config.yaml
n_layer: 21
d_model: 256
n_head: 8
n_kv_head: 4
head_dim: 32
d_mlp: 1024
vocab_size: 16384
activation: "geglu"
norm: "rmsnorm"
norm_place: "pre"
norm_eps: 1e-05
positions: "rope"
rope_base: 10000.0
rope_fraction: 1.0
qk_norm: false
attn_scale: 0.177
bias: "none"
tie_embeddings: true
parallel_block: false
init: "uniform"
init_std_qkv: 0.0363
init_std_o: 0.0056
init_std_up: 0.0363
init_std_down: 0.0028
optimizer: "adamw"
lr: 0.00153
beta1: 0.9
beta2: 0.99
weight_decay: 0.0
lr_head: 0.00872
grad_clip: 0.5
warmup_steps: 557
schedule: "wsd"
decay_fraction: 0.592
decay_shape: "pow"
final_lr_fraction: 0.05
batch_tokens: [32768, 65536, 131072, 262144]
seq_len: 256
doc_mask: true
train_tokens: 476100000
steps: 4751
dataset: "wikipedia_en"
Each number is 128 + 24 x the weight over its row's rms, rounded and kept within 0 to 255. Layers, rows and columns count from 0. The size above them is the row's rms in percent of the matrix's.

# layer 16 MLP up, 1024x256, rms 0.137, rows 724-758, columns 192-255
size [105  96 107  94 106 105 101 104 106 100  89 109 113  99 102 100  98  97  88  89  88  88  94  99 102 100 109 104 100  88 100 105 100  92 105]
[[105 145 108 118 128 129 124 117 118 129 101 113 102 123 124 111 136 166 125 203 114  95 106  68 160 115 150 157 105 129 163 165  74 176 148 100 152  91 110 122 131 149 128  73 108 117 102 133 119 110 136  93  74 162 129 120 116 127 163 132 144  95 138 123]
 [107 153 133 137  86 103 119 130 140 131 102 164 128 149 113 127 102 137 131  80  65 120 102 120 128  62 117 127 106  89 118 173 159 141 107 124 101 150 141 103 158 120 128  90 142 138 156 141 130 151 123 128 147 150 144 132 109  83 135 117 129 162 104 145]
 [142 129 108 114 148 134 124  92 141 104 139 124 111 136 114 138  98 112  85 116  52 101 102 108 153  87 108  92 136  87  76  99 110 182 136 114 125 131 103 174 136 137 123 130 103  96 111  95 119 123 123 140 120  98 125 137 129 126 115 132 145 164 104 145]
 [158 130 115 120 136  81 110 129 124 149 153 140 119 133 146  81 146 157 119 148 122 116 135 174 134 109 163 136  80 138 111 121 128 107 159 107  89 114 114 149 136 125 120 114 120 116 140 111 125 113 139 135 128 121 189 133 147 110 131  97 159 129 123 120]
 [112 126 165  91 132 135 106 126 181 140 161 134 179 151 122 112 155 125 136 121 112 165 175 150 151 100  98  85 110 162 133 178 114  98  97 155 141 154 126 108 130 148 122 152 142 111 132 144  81 165 114 113 106 152 166 114 176 109 169 137 140 133 151 117]
 [117 140  85 112 176 120  90 114 105 128 142 140 145 109 123 124 102 165 133 150 137 103 110 123 101 144 106 130 148 157 113 143 142 133 124 162 118 123 103 154 105 101 103 149 166 127  84 107 117 100 122  99 115 174 127 191 106  94 177 187 138 130  87 162]
 [117 121 130 128 158 164 141 119 119 183 110 131 178 108 121 123 117  92  80 128 109 110  99  93 125 125 100 154 130 120 141 124 130  76 112 132 140 109 146 102 150 101 109  95 130 152 148 110 140 121 116 106 119 128 166 150 120 113 143 155 149 132  91 154]
 [138 109 142 119 100 108 116 105 134 113 128 142 130 104 160 135 153 163 161 119 118 153 137 119 101  93  95 102 116 134 118 108 107 130 148  86 138 138 101 110 138 130 127 197 115 146 200 109 114 131 112 140 145  91 158  88 113 141 105 167 171 114  99 120]
 [150  92 111 138 159 165 146 129 155 145 114 136 133 124  92 119 126 124 151 182  80 125 167 151 169 135  92  84 141 146 139 134 180 102 121 138 115 152 135 131 141  87 135 157 121  71 129 126 114 167 125 137 100 103 112 102 116  97 136 167 143 115 138 133]
 [ 90 137 128 142 102 139  70 127 124 103 162  98 104 145 139 110 156 139  97 122 167 147 146 167 148 161 137 132 136 144 125 118 113 160 165  95 138  86 133 133 142  88 144 137 121 126  82 160 162 141  93 136 147 147  96 115 171 121 129  60 158 129 160 141]
 [134 154 157 162 127 129 127 147 172 145 185 102 142 131 121 108 105 189 165 131 111 143 127 137 118 142 138 103  90 165 115 122  93 145  87 158 127 134 129 134  70 116 118 115 110 114 167 146 114 178 111  93 135 139 120 121 129 117  75  89 128  76 122 139]
 [160  90 117 133  89 127 114 165 154 145 131 141 148 141 146 140 107 122 105  97 162 147 144 100 130 153 131 124 131 136 118 147 133 109 112 147 130 167 132 115 161 118  98  79 172 155 158 133 154 109  84 112  87 156 176 123  98 123 143 140 131 152  83 145]
 [121 176  98 166 102 174 164 182 121 143 149 175 117  89  94 142 147 135 121 145 119 101 159 125 159 149 135 107 121 162 162 130 110 139 154 123  76 103 141 147 110 166 155 180  66 105 148 133 132 158  95 161 109 124 144 157 125 112 116 153 147 153 133 141]
 [128 115 138 134 114 120 123 132 148 154 153 115 132 121 136 165 122  99 100 155 157 108 113 149 140  98 190  88 187 134 139 158 151 155 160 152 141 120 110 112 103 140 128 145 118  92 105 153 134 141 149  89 161 145  94 120  91  88 148 140 117  93 150 137]
 [167 150 199 174 154  78  95 101 158 128 126 123 153 132 175 132 112 137 150 151 137 151 113 146  92 120 139 163 149  90 150  91 184  93 124 179 128 142 113 143 125 145 155 117 107 157  93 145 101 161 129  96 115 158 117  97 124 145  99 109 132  93 113  90]
 [145 111 137 131 142  99 194 111 154 149 106 152  97 166 145 119 127 109 136  82 123 113 126 149 141 161 137  89 127 141 144 108 130 126 151 157 140 129 128  92 125 131  79 140 173 126 138 118 139  98 131 120 166 128  94 141 122  91 150 148 129 114 159 130]
 [130 113 133 106 124 155 152 151  93 158  98 146 135 100 125 144 146 125 143  78  99 145 125 132  92 149  94  98 141 178  72 120 147 130 147 138 106 108 156 118 118 135 150 130 140 121 138 139 124 143 151 130 125 162 101 137 123 151 127 137 143 113 160  86]
 [155 136  92 124 107 107 107  83 129 125 154 135 131 115 129 127 136 152 137 135 110 126 129 147 117 125  89 160 151 131 110 125 127 133 137 127 125 160 156 124 127 113 115 146 123 144 140 111 138 120 150 160 132 139  96 142 123 128  98 134 119 114 126 136]
 [154  81 120 107 101 161 129  74 123 141 163 105 106 125 101 127 117 171 123 145 179 151  83 114  81  98 123 171 102  97 132  87 120 111 151 154 129 116 144 154 159 145 128 137 132 177 101 119 121 155 135 145 125 153  88 134 111 123 129 147 156 121 100 157]
 [ 98 130 133 127 153 138 128  80 149 101 135 108 114 109 123 128  99 123 142 124 143 175 161 114 111 125 147 112 102  98 117  71 129 158 148 173 141 125 113 116 116 122 120 142 115  99 128 169 142 123 179 116 121  80 108  96 152  96 150 137 119  98 165 104]
 [128 158 103 150 144 135 116  81 136 121 149 159 113 147 172 115  86 151 174 131 113 123 105  97 139  98  74 143 149 106 116 106 185 161 114 107 147 111 131  98 126 105 126 107 159 154  92 179 124 113 173  84 113 161  92 175 119 174 125 121 119 131  95 112]
 [120 116 111  59 108 126 108 134 106  99 139 120 126 144 138 131 118 106 116 141 124 123  90 120 143 115 150 163 167 144 164  73 154 152 157 112 135 120  99 138 122 120 133 110 132 105 140 122 147  85 141 115 137 171 110 124 120  83 165 149 133 109 132 130]
 [147 122 163 145 147 139 167 132 120 106 149 121 170 135  86 142 126 141 114 130 113 115 119 104 113 105 118 131 102 133 145 126 111 129 120 125 147 140 156 113 120  84  97 145 123 131 137 150 130 150 145 139  76 178  97  95 168 143 157 119 131  98 102 132]
 [141 107 138 121  97 111  82 121 157 118 110 126  96  89 165 136 103 103 119 141 139 162 142 173 112 134 126 147 121 139 116  51  95 146  85 123 141 122 135 115 115 128 128 124 130 102 115 115 134 166 135 158 141  80 146 147 126 169 140 111 147 117 173 146]
 [115 118 161 118 120 120 115 117  73 143 118 125  96 104 116 131 141 138 137 133 102 124 123 147 117 112  82  98 141 164 154 124 151 157 126 130 149 122 128 100 132 136 129 107 154 151 146 168 123 143 117  94 170 139  98 136 151 118 130 156 113 114 173  98]
 [108 114 110 110  91  91 104 115 156 132 114 113 161 151 134 121  98 125 135 121  96 153 138 123 124 157 131 131 167 137 118  91 144 111 128  98 111 136 121 130 132  83 140 171 125 106  94  68 114 133 134 177 101 139 138 133  95 115 128 137 147 143 141 146]
 [145 129  92 130 148 135 107  98 121 157 135 102 118 112 120 101  90 174 148  83 136 134 134  91 124 108 103 157 115 108 155 151 120 180 115 122 117 142 145  96 172 118 147 100 162 102 142 145  83  87  96 139 126  98 164 131  95 136 114 107 159 132 122 127]
 [114 108 105 142 120 133 185  75 140  89 115 105 175 123 148 126 124 123 142 153 114 150  76  98 114 144 106 159 146 116 163 116  88  89 116 115  90 137 103 161 119 118 156 146 141 145 167 172 138  86 120  90  85 152 131 110 128 121 164 128 138 148 164 115]
 [122 162 118 158 116 151 164 146  73 169 125 111 144 119 149 128 142 117 142 141 123 136 120 166  75 117 162 166 120 129 149 152 117 110 129 141 139 141 102 122  99 137 143  95 138 144 134 119 136 110 130 130 113 144 162 151 143  91 120 135 130  99 149 124]
 [ 87 125  96  97 145 129 129 122 148 115 103 129  78 107 117 171 124 115 162 133 164 142 109 133 148  98 128 160 129 144 120 136 118 105 108 148  70 146 108 130 101 120 109 139 120 126 129 138 130 125 161 112 159 159 167  94 109 110 180 127 132 130  82 138]
 [117 125 122 123 111 146 109 116 135 153 125  77  99 115 109 110 133 121 113  94 157 108 123 140 145 144 112 154 147  93  99 150 134 141 134 143 103 136 179 106  98 104 124 132 116 138 146 125 116  67 104 180  87 117 126 114 108 120 120 118 118 128 146 128]
 [ 92 134 114 163 103  73 147  89 128 128 175 137 113 112 177 119 114 104 138 120 129 110 127  85  95 121  93 136 117 119 128 121 165 139 184 140 127 120 109 101 159 147 105 100 125 150 151 138 144 146 116 100 102 162 114 144 103 156 102 136 107 117 104 161]
 [143 153 161 128 127 144 117 154 109  93 147 170 136 135  79 124 170  97 152 145 113 135 129 124  97 149  97 127 137  88 148 171 126 114 124 127  96 121 155 122 116 105 102 104 166 114 158 112 113 155 103 121 145 135 120 128 139 149  89 165 134 163 100 103]
 [178 134 175 112 132 136 107 111  99 112 102 134 145  71 121 131 123 165  73 162 154 145 170 133  62 116  89 164 126 154 130 144 116 164 117 110 112 177 141 128 169 124 129 123 146 164 128 141 112 143 131 135 122 155 173 125 129 176 108 111 123 127 125 113]
 [112 153 134 112  92 140 116 125 135  91  93 159 123 133 183 119 151 102 135 145 111 135 130 164  75 140 105 167 129  97 135  95 146 144 145 117 141 123  91 123 108 127 134 113 131 104 162 110 168 110 137 134 131 139  80 141 150 128 159 126 114 179 147 146]]
# layer 16 MLP down (transposed), 1024x256, rms 0.128, rows 724-758, columns 192-255
size [106 101 101  97 106 106 101 108 107 101  92 106 117  98 106  99  99 100  86  91  91  85  96 101  99  97 111 104 103  93 101 102 102  96 107]
[[160 112 146 143 136 113 116  98 133 153 124 132 109 123 152 120 113 143 172 170 158 121 131 104  95  87 134 166 149 164 130 119 112 126 154 129 140 100 153 132 129 142  91 120 120 121 105 157 127 168 179 131 138 131  93 132 107 121 139 165 114 107  82  97]
 [145 114 127 108 121 137  85 129  83 148 131 145 146 101 147   2 121 121 184 154 116 111 141 143 125 123 167 147 111 106 129 100 141 126 123 137 141 129 149 104 149 100 134 111 140 103 103 147 133 108 137 110 141  93 126 140 128 131 158  99 131 167 118 147]
 [125 136 105 125  67 123 118 153 172 110 164 131 140 129 152  85 104 125 123 123  59 144 158  94 107 165 113  83 159 106 110 105 158 122 154 102 170 127 124 140 111 133 146 129  94 135 121 124  87 147 128 113 149 160 158 134 142 133 126 120 121 143 170  93]
 [168 141 127 108  92 174 153 168 157 181 178 118 101  81 114 150 127 120 136 130 133 130 111 119 112 117 151 145  87 138 171 115 139  83 144 131 147 119 127 114  85 173 150  78 120 142 144 139  93 129 138 111 139 135 109 123 159 115 152 135 159 101  83  88]
 [161  74 118 111  86 120 104 169  99  63 113 153  82 132  90 137  64 102 115 135 100 112 141 105 130 120 117 136 102 126 142 127 130 112  88  93 150 128 117 180 160 111 147 158 134 130 109  91 144 122 102 129 118 141 140 133  99 120 127  98 129 118 103 122]
 [119 139 156  67 114 145 148  88 141 157 138 126 135  90 116 107 114 154 124 115 110 123 159 126 163 127 147 171 136 112 132 120 130 126 118  68 139 113 131 136 135 136 128 112 142  84 126 104 175 126 116 127 106  96 163 116 145  87 111 129 168 122  84 129]
 [ 89 151  77 107 129 121 141 136 111 172  92 197 150  98 110 137 140 147 150 138 118 145 130 126 144 123 107 146  89 106 138 114 107 121 143 117  95 158 146 123 146 106 120  59 122 119 150  98 145 137 117 113 117 111 151 114  96 114 164 142 169 132 122 161]
 [134 132 132 116  95 102 157 118 117  91  89 131 113 159 178 150  53 109 113 110 119 108 146  90  99 122 107 132  89 116  98 122 117 150 159 110  87 143 156 111 100 107 124 125 102 136 111 148 118 112 137 137 138 125 138 107 103 171 158 131 117 152  92 116]
 [101 142 118 152 135 126 165 134 112 124 144 147 154 178 138 161 162  95  67 119 123 158 165 154 104 153 127 110 173 157  65 145 117 132 160 120 143  87 112 185 123 138 134 136 114 128 174 135 177 113 155 127 119 129 102 162 140 154 136 119 108 118 135 103]
 [125  87 140 143 144 122 193 117 108 142 141 147 108 115 112  95  91 143 163 131 127 151 112 154 154 111 123 125 123 161 148 139 157 181 152 156 143 104 139 184 121 124 199 120 127 178 144 180 168 142 154 133 133 176 120 153 158 151 129 139 158  92 101 151]
 [114 107 157 134 139 115 147 138 109 131  98 165 168 138 145  61 125 113 115 131 141 117 167 104  97 145 130  79 123 107 129  89 100 125 145 134 144 116  98 132 138 138 128  89 185 182 115 134 146  81 123  54 156 104 196 135 142 135 162 135 104 114 154 142]
 [122 135 130 120 131 126  79 116 110 132 136 136  89 169 151 178  48 125 111 130 156 164 142 111 142 162 130 117 151 154 110 147 162 111 133 134 120 129 160 144 125 135 104 116 105 135 142  98 133 127  79 120 170 139 127 120 104 117 102 153 107 192 124 114]
 [138 116 142  85 149 113  93  91 137 106 148 154 160 125 178 155 160 161 131 142 124 157 114 147 155 131 142 149 124 128 124 152 129 141 130 127 177 136 130 116 145 149  84 128 148 155 115  91 130  65 124 124 114  99 132 132 141 145 139  89  96 138 119 168]
 [122 104 137 150 121  97  93 147 139 151 103 121 131 155 126 150 156 167 127 173 141 152 115 126 148  91 132 144  97 105 128 160 126  85 137 161 113 159 157  95 116 148 136 168  72 133  71 155 149 143  86 132 128 146 110 127 111 122 166 119 180 130 142 123]
 [160 146 118 148 159 176  97 102 124 138 176 136 114 131 171 103 140 105 109 126 136 144  98 117 125 140 120 144 125 161 101  84 133 120 148 136 160 120 135 106 152 130 110 136 108 148 125 111 134 134 132 143 142 101 132 120 166 139 122 111 153 142 154 136]
 [150 148 145 137  86 131  97 109 105 122 139 101  92 170 123 108 129  81 128 123 122  74 136 141  83 138  98 131 156 119 135  93 132 121 111 119 118 130 129 109  22 122 121 117 141 127 137  96 114 149 132 142 114 134 131  84 123 161 162 112 135  98 129  81]
 [133 143 158 145 124 111 105 150  77 157 108  99 156 161 110 150 139 125  70 150 139 108  70 139 109 110 158 143 119 131 118 120 105 133 143 122 144 145 134 162 118 169 127 116  86 142 152 147 110 134 110  90 119 150  96 137 161 164  98 111 143 168  89  94]
 [125 166 169 167  97 105 187 130 131 142  81 180 102 101 100  80 167 159 134 112 111 119 120 152 109 103  86 115 106 155 115 147 146 185 102 110 107 108 109 156 115 109 107  96 119 151 129  91 143 127 167 123 106 129  87  88  83  75 138 137 142 118 140 143]
 [161 163 130 138 125 143 170 146 153 126  87 147 130 144 120 107  71 126 160 112  98 135 140 129 139 139 124 167 127 140  89 169  76 157 100  99 157 126 155  90 120 116 124 128 130  90 135 148 126 103 118 146 145 105 129 133 140 123 140 169 136  86 148  77]
 [135 149 156 132 124  82 160 173 111  99 160 154 130 113 132 158  89 126 115 137 107 124 119 121 141 121 127 119 147 167 123 178 157 131 143 141 130 132 134  93 134 102 137 104 127 104 100 131 150 123  86 149 166 170 126 161 107 139 128 117 150 118 118 153]
 [130  52 123 145 115 112 145  89 123 138 132 142 168 111 141 114  68 151  97 112 140 137 143 137 125 111 161  82 130 122 182 145 127  96 121 141 133 118 133 147 137 126  91 110 105 146 140 149 150 146 145 128 170 123 137  69 162 117 103 144 145 108 146 119]
 [144 127 123 190 144 118 144 128 140 149 131 127 116 118 155 105 158 159 107 107 119 165 161 145 145 159 108 128  71 132 104 183 127 124 146 139 101  83 114 156 152 162 124 155  58 103 137 145 110 187 118 175 107  90 177 121 129 134 100  99 155 151 127 127]
 [114  94 122 122 143 123 106 106 142 114 109 128 137 147 103 109 181 132 141 129 118 122 117 171 167 132 155 159 139 125 151 126 143 131 125 147 141  77 117 180 115 143 122 139 109 120 120 121 176 116 162 170 182 112  83 143 200 130 113 154 116 111 146 168]
 [144 160 170 141 130 114 114 113 133 142 112 154 104 116 134 114  98 143 143 100 135 131 133 139 126  99 134 137 112  69 121 151 111 148 164 104 116  92 133 185 137 135 134 131 137 122 126 148 124 115 135 100 147 151 112 133 140  83 119 161 132 121 155 112]
 [143 157 157 131 102 152 129 142 140 118 158 114  92 148 149 111  72 139 139 131 114 149 117  73 158 143  95 137 136  88 150 169 145 146 137 134 176 134 123 131  85 131 112 137 139 129 152 147 148 144 158  73 146 139  96 143 124 118  89 128 127 108 115 111]
 [122 130 127 123 137 131 111 143 111 124 163 123 141 161 110 160 130 102 134 120 158 133 145 106 162 126 132 163 126 122 131 142 116 130 141 106 103 152 109 142 170 122 120 118  90 134 144 151 116 119  62 101  82 157  81 111 124 123  84 120 129 117  94  85]
 [124 121 125 167 146 161 129 173 126  93 152 124 130 120 169 143 175 161 110 119  85 162 120 133 131 119 105 142 124 133 124 123  87 124 147 107  96 128 109 155 119 140 126 160 160 138 153 121 148 116  93  98 149 183  99 138 142 170 140  86 133 101 126 133]
 [126 149 136 130 146 119 103 105 108 121 120 140 140 135 108 146 162 134 119 144  87 154 184 108  99 126 134 160  81 117 154 147 110  96 105 164 138 132 137 155 126 129 119 123 120 169 158 118 150 127 132 141 192 146 127 116 135 123  92 125  94 100 127 156]
 [118 108 137 105 127 126 153 143 147 140 112 142 116 124 117 154 155 111  90 113  85 155 105 159 105 133 135  79 139 142 130 113 123 129 114 150 115 109 164 132 115 134 139  97 134 145 108 129 157 163 154 128 167 133 148 130  94 131 149 111 104 147 185 132]
 [160 120 132 134 133 126 115 122 109  95 147 140 134 116 117  85 136  90 151 108 139  91 162 155 147 136 167 106 136  99 126 133 168 136 108 106  97 134  93 130 118 126 127 112 137 125 155 160 116 118 114 173  60 116 131 142 115 120 107 124 127 126 105 148]
 [151 126 154 118 110 138 137 158 151 136 171 118 133 161 126 139  82 141  91 143 136 151 128  91  96 125 138 140 129  79 102 114 118 116 106 104 125 155 103 161 156  94 135 116 119 115 108 108  47 144 122  98 110 132 136  85 186  93 132 135 157 130 157 109]
 [142 122 122 144 179 116 140 135 112 177  79 162 152 128  73 154 138 136 170 101 115 107 124 116 150 139 104 163 106 149 132 125  88 110 110  85  99 121  99 116 164 111 140 116 143 147 150 149 146 131 134 149 157 137 134 113 131 172 162 139 144 101 119  95]
 [159 107 101 110 135 128 111 125 139 169 143 152  69 156 109 182  30 122 132 137 125 122 107 138 140 119 115 123  42 117 137 140 117 120 132 143 167 107 125 149 113 115 124 119 132 114 127 142 133 112 125 157 135 105 154 129 127 128  96 136 131 203 117  98]
 [119 112  84 107 125 132 108 116 162  96 132 151 119 162 122 128 140 123 105  95 112 122 120 123 199 107 145 153 157  99 102 111 119 130 135 127 134 113 143  98 184 106 119 120 141 118 124 146 146 168 147 168 111 102 138 135 149 148 142 121 171  90 154 122]
 [121  96 110  82 134  75 161 170 112 137 139 131  98  97 148 176 102 150 124 132  94 118 111 118 156  97 129  82 176 166 120 135 141 139  91  92 109 133  88 100 157 141  91 135 111 155 139 146  97 148 129  75 125 118 115  93 139 132  97 113 130 122 111 126]]
# layer 16 MLP gate, 1024x256, rms 0.131, rows 725-759, columns 192-255
size [ 98 101  97 107 106  98  99 104 100  95  97 118  98 104  97 103 100  96  95  94  92  97 102 100 100 109 107 102  94 101  99 101  97 104  91]
[[105 109 138 158 125 165 157 159 149 134 117 147 110  62 153 135 119 162 165 123 136  99 114 112  96  97 149 138 116 134 146 149 149  97 149 125 114 134 142 154 144 168 124  97 135 167 125 136 131 113 148 160 153  82 115 122 138 125 154 121 109 143 143 110]
 [133 105 111 116 106 122 108 143 121 150 154 126 140 106 173  98 138 117 162 147 132 149 163 136  74 153 137  98 153 114 192 101 143  89 115 132 150 112 131 117 130 157 169 117 126 146 148 158 124 141 148 126 128 143 122 149 120 137 127 117  79 105 136  54]
 [145 124 135 137 136 128 120  98 151 132 123 191 112 131 111 111 119 115 182 158 114 136 139 170 146 110 109 104 123 155 129 157 128 191  97 115 137 118 141 141 172 148 141 120 135 132  70 154 159 166 100 145  67 119 156  95 106 141 135 102 128 143 137 129]
 [128  95 147  96 106 146 108 105 131 111 128 128 100 127 161  97  88 119 127 110 145 144 131  90 133 113 126 105  92 124 154 148  85  96 125 113 118 138 113 101 154 165 136 128 165  98  97 145 106 104 141 120  82  98 128 126 166 131 175 101 134 138 151 103]
 [104 146 136 157 179 184 129 166 122 107  80 128 139 136 152 118 105 140 120 124 147  75  91 111 104 125 157 125 168  95 134 131 156 101 141 132 118 129 186 113  92 136 130 145 116 147 114 184 128 122 126 138  82 129 153  94 112 104  92 153  94 128 126 114]
 [115 106 138 128 110 124 118 124 167 130 175 108 161 117 112 107  70 135 145 141 109 132  90 174 108 103  95 153 130 156  96 143 106 125 147 184 150 124 114 138  99 107 122 138 152 123 108 137 106  93 161 126 131 112 128 121 110 112  83 157 132 153 149 155]
 [126  86 178 109  96 146 134 144 127 142 145 115 133  98  99 112 109 120 141 111 121  87 114  69 126 109 151 128 103 103 116  85 145 121 127 126 135 133  75 124 138  98 151 110 194 156 137 146 107 105 150 113 109 134 135 125 111 168  77 111  71 106 132  64]
 [118 126 115 124 132 110 120 112 155  98 109  93 106 120 137  98 127 143 148  96 145 161 115 159 110 131 118  91 138  96 121 117 141 124 107 113 143 139 127 107 129 130 154 110  97  93 116 186  96 127  95 148 152 145 154 151  79 136 149 116 133 124 137 118]
 [112  91 145 134 131 128 131 133 138 175 120 115 154 132 108 133 102 141 130 145 115 128 101  76 137 145 123 109 111  73 135 112 146 123  87 152 122 162 102 159  83 136  97  96 166 124 116 122 122 113 167 135  70 109 129  90 114 126 149 143 112 173 113 137]
 [162 132 113  89 146 145  88 118 111 116 139 108 120  95 188 112 160 112 149 127 118 130 165 122  77 150 136 142 142 120 179 124 137 132 136 157 157  92 131 191 104 153 127  95 127 121 102 101 102 125 156 140 160  71 121 144 143 108 149 137 118 112 150 141]
 [116 147 117 158 105 157 101 172 132 173 112 131 157 126 166 109  71 143 155 105 126 119 114  88 111 154 146  63 142 116 163 106 114 142  97 102 114 130 115 104  99 124 149 145 147 120  99 129 118 155 134 112 144 144 165 112 125 193 132  86 110 138 153 124]
 [136 119 171  99 161 122  92 129  99  99 135 102 153 126 153 104 112 126 127 145  92 159  98 138 141 124 122 144 120 106 127 157 142 141 105 130 186  94 135 110  85 171  94 164 153 106  87 141 155  84 135 114 124 122 114 140 142 128 115 148  84 118 114 154]
 [ 91 142 166  76  89 152 148  93 166 130 125 123  70 128 123 119 133 127 107 127 149 111  76 126 145 162 121 122 168 113 144 149 111 101 120 152  99 106 102  91  99  83 151  49 120 117 130 173  96 106 164 137  94 129 118 117 119 160 117 119 131  91  95 147]
 [161 126 133 122 103 129 144 117 125 146 173 117 162 144 143  98 100 161 143 134 164 191 130 145 129 119 140 112 146  90 128 124 118 136 130 119 136 142 108 153  88 112 165 170  74 146 131 146  68 129 158 115 134 109 125 147  99  94 137 147 148 134 104 126]
 [ 80 114 130 128  90 155  93 119  73 130 138  96  99  89 127  96 117 140 138 154  95 117 148 125 115 100 103 120 146  90 122 111 124 129 107 112 105 121 132 165 158 110 160  85 109 146 107 161 100 134 150 136 148 111 165  94 132 185  98 113 100 138 144 135]
 [105  95 147  81 108 140 149 127 104 161 127 107 148 132 131  83 143 139 122 144 152 114  95 114 155 140 123 136 168 145 123 128 123 105 112 139 144 147 133 153 109  94 137 123 127 105 107 178 123 130 136 120 158 117 111 125 138 155  63 156 151 132 139 111]
 [105 152 147 121 109 116 143 159 136 163 147 111 161 161 125 132  84 145 153 161 130 108 143  79 121 133 149 136 165  94 162 143 120  92  98 168 116 114 118 113 131 141 127  59 161 103  89 118 114  90 110 166  88 157  89 135 120 144  98 152  98 136 109 121]
 [112 146 125  87  95 148 140 111 102  99 158 119 145 107 134 118 152 101 141 125 146 102 143 136 134 143 122 129  93 123  83 130 102 129 153 103 136 124  92 121 105 106 133 158 124 129 108 163 109 152 151 137 131 114 120 150 125 125 133 135 159 135 190 124]
 [159 129 117 146 107 157 119 113 124 115 167 143 133 195 136 140 160 142 135 135 118 131 138 160 115 144  56 131 129 134 115 123 146 168 133 125 177 107 120 132 104 101 140 144  79 125  97 120 124 142 126  87 118 137  72 127 114 136 156 148 127 121 162 122]
 [149  62 145 132 134 157 131 140 186 141 177 120 139 137 136 100 158 121 122 136 148 139 140  90 128 134 108  84  93 159 154 158 119 109 107 130 136 155 122 122 138 173 110 121 103  89 184 111 126 124 118 145 104 158 178 128 164 148 147 150 142  62 139 120]
 [128 133 161 104 139 148 112 108 132 109 119 148 147 171 157 143 165 134 124 121  99 126 168 159 120 118 163 117 176 147 168 114 115 176 133 135 119 134 107 126 146 158 133 152 133 113 127 122 160 105 128 108 110 164 145 160 116 129 180 131 167 125 130 128]
 [ 90 110 102 151 130 108 167 135 128 138 149 164 122 106 138 160  61 112  81 145 131 107 126 140 106 120  81 171 119 149 119 129 136 112 169 121 143 112 145 150 123 107 156 172 134 145 137  97 122 111 187 120 122 151 136 104 124 128 141 118 100 116 172 128]
 [ 80 125 146 131 120 126 138 142 103 117 121 139 131 166 122 107 110 188 128  79 122 108 134 131 114 124 148 118 174 132 163 139 144 165 110 168 120 115 132 136 142 139 127 116 135 129 170 157 163 137 108 118  65 137 153 134 169 100 160 141 113 152 161 112]
 [144 134 102 111 154 102 119 161 151 154 160 145 130 124 137 101 108 120 154 140 174 107 111  86 116 126 129 161  94  90 100 139 103 124 131 177 176 116 121 166 126 132 105 128  98 130  82 148 152 102 126 165  71 121 164 133 119 114 145 130 128 112 119 154]
 [125 130 119 117 116 143  88 106 116 141 163 130 107 131 156 128 123 124 125 141 156 132 155 112 140  93 137  54 132 110 159 124  92 136 121 109 116 130 121 102 152 163 142 143 139 154 168 195 139 138 114 122 134 109 155 152 125 133 111 129 120 142  98 122]
 [106 118 128 124 109  85 112 151 135 155 151 123 164 149 108  78  93 143 174 141 144 154 115 129  87  97 136 130 140 130 118 146 155 112 123 140 140 167 127 124  88 140 139 152 164 131 112 127 139 134 121 101  94 116 107 143 119 112 139 163 126 128 102 136]
 [110 119 114  96 138 104 151 158 111 161 143 147 172 117 131 108 113 139 137 162  73 133  86 148 147 131 149 129 175 122 119 145 130 159 147 103 146 126 104 155 105 115 116 171  97 101 125 165 146 129 159  86 117 127 146 146  83 120  83 140 145  92 169 106]
 [116 130 123 135  65 106  94 115  91 154 120 113 111 138 147 125 110 121 115 166 171 102 134  82 149 106 139 101  79 110 122 122 158 113 125 160 144 146 126 111 126 121 171 118 108  96  99 138 138  91 105 178 129 142 149 151 137 135 159 140 138 131 118 103]
 [145 163 118 142 145 148 119  96 123 131 135 141 159 173 116 133 137 135 141 136 133 142 153 136 105 166 143 148 160 139 109 116 159 111 135 148 176 111 164 119 123 150 117 141 130 187 146 110 125 129 176 123 109 111 142 148 130 105 122  80  90 150 164 155]
 [121 108 145 124  93 153 132 112 166 141 162 143 118 144 154 118 104 170 137 110  98 111  69 121 121 141 126 179 137 145  81 144 105 130 151 152 141 123 150 142  91 106 151 120 151 189 156 128 127 107 141 118 124 158 147 122 101 152 123 141 108 124 153 175]
 [ 90 124 110 124  34 151  89 118 122 134 128 115 158 123 141 112 112 115 126  88 119 144 116 118 150 115 143 160 146 145 137 127 127 115 120  95 155 155 121 150 132  76 142 123 114 169 150  92 115 130 141 154 163 122 141 144 118 144 155 143 107  97 118 103]
 [132 137 158 122 133 103 135 126 146 135  92 110 160 107 171 148  91 122 113 144 122  71 112 145  98  87 128 175 141 173 118 113 126  82 141 156 164 149 133 133 156 199 150 133 143 164 114 121 134 140 163 137 119 129 118 138  92 119 104 162  77  89 132 127]
 [107 180 111 106 114 147 137 147 120 126 147  94 140 109 119 134 115 139 136 132 106 133 134 148 105  96 166 112  99 105 127 177  94 136  93 108 117 108 120 143 114 132 167 126 102 121 138 110 104 160 166 148 134 119 117  73 164 121 131  90 119 101 115 151]
 [102 153 121 143 134 113 117 121 160 152 143 102 172 158 112 114 119 134 123 104 119 107 149 140 112 127 135 120 164 134 101 144 146 155  94 134 101 131 148 117 114 124 115 132 110 133 121 124  96 160 141 131 139 124 111 149 114 137 115 154 121 129  91  98]
 [123 106 129 127 121 148 121 124 113 105 193  97 105 165 121 148 155  84 164 147 123 133 127 107 104 115 186 150 201 115 119 160 130  87 139 113 114 158 115 149 102 152 151 128 164  96 106 104 117 116 170 196 115 119 120  96 117 115 137  83 143 125 135 122]]